Each number is 128 + 32 x the weight over its row's rms, rounded and kept within 0 to 255. Layers, rows and columns count from 0. Numbers have three digits each. The size before them is the row's rms in percent of the matrix's.

# q: layer 2 attention query, 192x192, rms 0.0375, rows 148-159, columns 160-191
# k: layer 2 attention key, 192x192, rms 0.0368, rows 148-159, columns 160-191
# v: layer 2 attention value, 192x192, rms 0.03, rows 128-152, columns 160-191
# o: layer 2 attention output (transposed), 192x192, rms 0.0216, rows 128-151, columns 160-191
q148 092:166102114110130169173160105086096172102190132114176162110102130124165162114081123155165174087126
k148 096:179110083161173117115127113079101108091148113088110120164098154194106167122182194119086095124135
q149 097:080086156157146134157131155122140150105177075142123087130173183120184103150071086068089187139105
k149 100:130096057115160173155152119146046121147091122156128183111168143122134094092121143059074121104100
q150 093:150068091083174172138099167130159120088162141159121147155113099169154153151154087074167203125118
k150 096:177121080064158112093108161105075145141156043142134210079131112093133128155179170100075060173077
q151 097:143101102213171072090169093103148218124152153141150163134127110139126104170106062174124193121172
k151 100:186127103170087133135125103132147168104098125082118166146094150172152075088170136146154106088119
q152 095:181192138123171123107073084132086098075101118115143095179162094148075179099104131138114071095147
k152 092:086100142133137155157157135110161138164115146083107109108154139082072087140116140076156136126172
q153 095:101114120089115113147175090159107158126116188083169140111122138122163115109102108121118102125169
k153 095:102174164120120157082102124072157129109152134065105054141133140102095159131084074120124111143115
q154 089:130170106093105087111052099167095108124133141101177129162089086074129099146058162148103064097168
k154 099:155153150113124117124139162182151122128178113089164115183115168125099090178152097152190164100147
q155 094:145155085119163094170102120161181088128136095111122097095081095163082161075147139103124134100136
k155 098:069085069096079170110164166098137097162146112165099098099111121109148108170124078070132150187127
q156 088:149175080081134160089111132154116180138149145100126102106153141114144064132085120096106127102114
k156 094:165079070183123106158160164130117177111139160174167131177140124121094085168155126073121115067088
q157 096:129152133137126166076135114123115095156142139127063115052122136065156066136097171072146104138181
k157 094:074086079131122136198114109197179178103074183086130140148099151144141126145122120088139091148081
q158 090:129106133073185123067192103160155095179107111156156084155116154103146124142094109122167189106051
k158 091:100111109102164144140116148160116125117083133097077173126149094117167147160083146087107136100097
q159 095:184127072128133121116097125179105128087149116163062094151116123140136105102169179123190104108104
k159 091:137102145094139103192162178088129143198106101147172147116090151142081092139074064116122188126100
v128 103:140148158116185143178161141108127090174070138153108142085161127102159114104137142119107088171163
o128 113:121116108109112025101108106132142123168111147151106131125149141117122072098118189125115155146104
v129 109:078102066150124098114137128149193131109083110146084125121127184138156147176103075173083146109093
o129 124:142135115191199145160180112105137111115074118138134184213096151109104130115118134110111146131146
v130 104:121165087082083142144126111139079189113177121156118087161081113139152080146143139156159123128088
o130 124:149161094082174093131183098053131165071134135122097153195170119115100098031133144154131161131116
v131 110:190118127178143100103135094175167074087077079116144161136137132122178092175186164179086165141155
o131 128:139099136083099097153084083121091178105104108078125137107078190140088110128144141108090112114101
v132 108:162156174154106105077120090169109123093142074124133142148125178101079083158118116176103173085171
o132 125:153149106211106131146136159173100114104180091144158142139156130144130057123097110142074174142090
v133 109:075136099158117122161120135100151166172200072137181113126082185084167172149082124146153138113087
o133 125:136134103141125157133126153138125139146129088134122149206164150135159114155091106133084133112124
v134 105:167125117123171117163082103135122092107111065114085117079157113149114089120140064132117142124137
o134 123:127094131131129023125079162059131107119122136115128095170161166134032082126111141163107134137151
v135 105:131168144077102137094139140122103093094146094154060178145135119199072146147157077079080072125169
o135 113:120151153132166147111122167091173111112087200140192180148138152141108114093126171089161107147145
v136 108:095167127091114115182159097147137145087092191120154105168142105085113174138084167075165156093085
o136 124:140118174136171153120131159148115106077094132158120104117125149180100148137133125123147159116171
v137 102:151155141110171076099167082127079087109156156130100088104133119156149134118108132107168089107192
o137 126:134147140112132079089120139161140205132121183110108171155102197131124112108144183133085111095133
v138 111:153084111110161130157102125171132169160141107172046090076132123159129090083086133095181150103101
o138 134:113066115181162073092099118105130147136147104135073160186104169159077123121138175189112175062105
v139 104:078071134137126111163188151076067128103152096075067101124134113084198123156120136117093114196108
o139 125:112132126102115138168112111132168094139070155096051193059159127106115147192158096093104176130137
v140 110:125163121093169122143130185090073168172121144131064142166110078110159084094123163178161130093168
o140 131:113140129157168174127150132131125103144194181091110171118091143155088131094155160128121092123088
v141 106:115096089127133136054171103108144109142103099161123083110100144152156101079103106147106098131107
o141 113:134068109106185131149155075099094133109207152156123083099124069117115165128135153153186120118124
v142 106:087137139088077116141077117119162147177124182188099144133156070179125168070111134166133185150155
o142 120:140152133215091133080087125129091102148132151114111074102079161120158137097116127119124160095119
v143 107:143120150087136161151151079132169092123170168122131157176118170164120074089085187165102096137163
o143 104:100163108144146105101077064064141132172139141109111079085089120106122079112092179130142103108134
v144 108:148080152095180150111152090104171146203120136139095121097112104075131093163115096102105126119170
o144 114:127096083231148153090163121130140164163204148064175125155129130122123145110070113148147109078106
v145 107:100079083138166155112182115143121104178070176132104157118176119049148126097124076112086151108102
o145 128:116082091143157091113154090118113101158104181161092096105074110066183160034087139134156143094186
v146 110:173139081176113068110141079145078177119157147124098078055136115134069161171122153099098151156116
o146 133:099182103108191137083109142085164161098109116087148081126162117140158095133134176187122099114163
v147 105:107164187156162074126154119078124135161129111141146092155183135115148175135176122170077092141123
o147 133:095171156140109154131110109159102110197162111110166116160118168076170094110116070115142088130153
v148 114:163083181156099162076139160115129087159071101093116171120143172105167088148150097129125164176105
o148 126:101131157177086179164160107108053079154114071135111063087118089090179141147129126173147104184137
v149 103:107107092153158087176095114111167136086106102084188193119121145099122109147101110125178139106119
o149 112:159111133149117163111134171058136102153075131106141167119159166151175063169122138147166065128143
v150 104:171085152135146107084079141128169159115147148097112073129080102110104140082123150173146142159157
o150 131:127092115124066163150137193123148056134106131186128134129129092175176149147139099161170098162159
v151 107:162144155126157123174163102077177134139151190095121131173099072117089142136096142159149130073124
o151 124:092136158149132114114091177067127138160142102114119007105119140113153105130109196118132132163127
v152 104:158149141168126076124111183164172104091102173194127096087086165070156120113116112160168113076176